From a checkpoint of a small transformer trained on Wikipedia.
Size: width 64, 2 heads of 32, 1.29M parameters.
Architecture: LayerNorm before each block, learned positions, biases.
Training: a variant of Muon for these matrices, 92M tokens, 6225 steps.
Each number is 500 + 40 x the weight over its row's rms, rounded and kept within 0 to 999. Layers, rows and columns count from 0. Numbers have three digits each. The size before them is the row's rms in percent of the matrix's.

# down: layer 8 MLP down (transposed), 256x64, rms 0.272, rows 44-63, columns 0-63
# up: layer 8 MLP up, 256x64, rms 0.201, rows 45-64, columns 0-63
down44 088:489541471507493570533511565476500489484531507513454602512453510454476487524473588472488454530510600549471456508499513476486510462539461482579483488515392504558586460523466475466484484515511496
up45 101:520535493510542481539466469476533521488566487493424549529476488490461513492564537420448503531579499502514514470502463474449503543450563467547442447476541574541478467486401523428518471534476535
down45 095:492437413460531452459539524498583520478453511481505512550486507548472485536496558487549511508502458476521536469559535535480514518525434464513448563461502469469444466482492586594571494479515446
up46 101:459447488521465496497568491480582470507510481520433555499511450486440564488521536530464523496488478538480527505513417431521499559514537490507535445560426502496541495454491553475523574510389492
down46 105:508497510376480523489540483492502492487536522502478402567491491497542541452518518539471488492466602550535539462523456459493518563484533554458502455489495565607497503519513494506482468470453450
up47 100:509475445471484459475483437444485521492521509489431550446476446524469517524514597544450491534502501431480528515544484537522417543578518501471516505501521586551473506409525439477510551498460489
down47 095:475496512598458597475510487445462467486479491474473448482500518476525491488488473577455550465575513538456493466534488490512515567521565500575484447432531559514498548466495444450522457483483559
up48 099:501518545458482484461590475491460530479488448587430459466468421516447487476394449475508445498463528504460500469509434508436559502466503482517470459536487520444496498536500485551517484535425515
down48 088:480434525498473493495541499499416488498521536485539457510535460450498575516475473435502447554482540483501505539541468581510549474514513556507443471475485477512493565448519444556553622547492482
up49 105:484516454535498494508571498490492505499452545463435474451520529481448485487492494525508522529493420558520567556543540523458469499460483474423511510462597539524398507524389508509510505475532460
down49 102:547435507527494534388486519495516529524450441480519425467440463554478504512545500509581510526544532537511536488489438508452507567535570540559482450534479522504532486471405505495506469463466511
up50 083:527468539497506516481519500521516553484561486466568552527573513504523532497530506556565461564455478545472494519472421528561544516463514526582543581532507544516586476522463519536474499571542529
down50 077:469553469507533469502476526500461451525484483488465472460501511516506490551462523475548448513557529449557505558465564550518520488430549501462525626483480500459448511483551588464540542427465494
up51 094:607522481486489426609547499519500477457491511558468467501533507530488491555517512443528513529472501458483467535506463522511535419466546528512468460593606500534494526535522486484557485496464476
down51 115:481487520452506548587421476527470455519509451513496458574535556480554479514506386510521501508505523490462477525490519562529471446455455521509479447503466475575500526543438475492565460573473515
up52 105:486472481534510596464498474473478421497475519514473471498518454545537524487447503549506466518488487492427476534582587426482453543482533386502516484480477562499471504508493523507583480438524519
down52 107:531534477518469481509544566456470511532479481520528462462438512497578543529502513396559479547535551526507556468412552484490459489479473546466399523541484518496518504463478480470475413540476524
up53 102:551525519487483433598539539477455475528543511454504488416448470516560484492515482488496492439472515506412529483564520490524507543456528470443551456445543489557511470458428494532505481461426528
down53 104:545527428467460423483495499452523469470517543539539577484512476533503469522508499468522496482515518452487590487539602535530508547486467482494494513502496526516462559547465607409480469439471500
up54 097:450428450480461501446480546420497521496521531478461472503540456444491471466491562481562498497504574507515538513497522430492445528498552467470534455557476474519477469495394481608453515488490485
down54 089:515497509470495496418542513458523406492486520460564466511522493498557465521519471563453503546427504522471464462462484527436522516575523529521568470510470515495449575509494511455442531603549516
up55 101:566508525480457479478537534515457569512503515526497474428542523445448431443469485550525448509565534428529467493482528457424487548453501553505494516553517475468434471573508447518551466526491448
down55 109:508467474522517538493473485505525510593521518518493558523470488551453535397461509510468518466442488458558576497574494480493421520540504510525484557452404557545473489469529463473449462460492471
up56 092:502513504515532565493498457453414475464524539425515475459566514478462490588440439532421501477445485474497459525488442501546528564481505533476559509466524442483491537426421506492512498455522490
down56 085:494526526490520465513462560549497409500436495546537473473492545495487508541464489499445426570539537563525407529491413512491503602542570432496487492525475442484507506528525472505488490491515469
up57 091:463502484528552511514411469449533530503497474484484475396461558489482605488473498497481525524483439490524477507538544423487464510574507487531479485596456457469527517471449538463543491429504524
down57 084:507548529504491532467499470539486494534537458521451556481461513539478512500479495413466481542390571517518475494507432560536455502493536477488451452477554581507516488568581559519455517471486445
up58 097:497530527491598515478487414524503521495456530470529471486496465450522458518532481481448490506480512505549447526386467489549480476458485443551523518563407606476498510478511536494536480488484563
down58 094:429506476501493483496482545541463526483504510513481449527581530530484532458505441530545538510613526513574450480554507512495530525506439557399500469543467451492460501567500492439483443488542467
up59 095:514446502555486497440480483520578519435513526488528513454497499539518453484519525434520450463450567432455455480444532501461477439507552456433536485532441545542499580493464536490465458529445544
down59 085:515508518438519533468473449491489499543425454467446463525472520507452520493456518555429479513511449537613529525556493523483514492541468497604521554498551406448483487451497500541490523544521478
up60 091:481540551538476465531510464520486489460515458518506452414504492493553420420478482558504549544481495494482567452550548494527427453514579528535509460520439478545443502420548452508518514511535499
down60 090:512509522463465446530430530454566527453522462580490515486433509467502577488534487464519513451614520464545496510508516528552549506515489446494555506506405525527492517469529516509490444432497437
up61 087:503502496468535433584493551469559439576422491505541511476462442458479425467491522542518503557494471576511545506478550436464423559474478511464541453543446467456492507495498529510519511482474491
down61 082:471493543521534433449530470549504576550510558514471538447482499468500529550433502442499449527493558518455477543533520537464495492544449468533488530444556493414482477575461462481448534511540431
up62 109:447461498519522496484571495519532535353507517433534470495486516505497496540530414538505510452510471559533494471543547498524554535507498541496493474516486535461559539570489507498509416464583482
down62 103:494481531516485450478531480436514506557495494535490498500466535475524460495437535453525484536466561582432558535517553540496550437478545566466506410489480451507537482479506455445429595487510490
up63 067:517535471453546459562542494485572436494528506529476525463518505394549454464486510435533482437480438534516502448541513513551501504500463493491450451517445506500518516385473505573556529500513523
down63 088:525445486549554461490531511575537463512483485485441551509508526537466511575490497388590515474510530475503570497477507516512495475485500439564488456503453425509443552496509486498438549461539447
up64 102:438497553486462453443528473510501487553528463483484467430454460541497442483521518481523541493451439435527477438498488451577489456495483544489519561521510522512477413419456413482460499444505501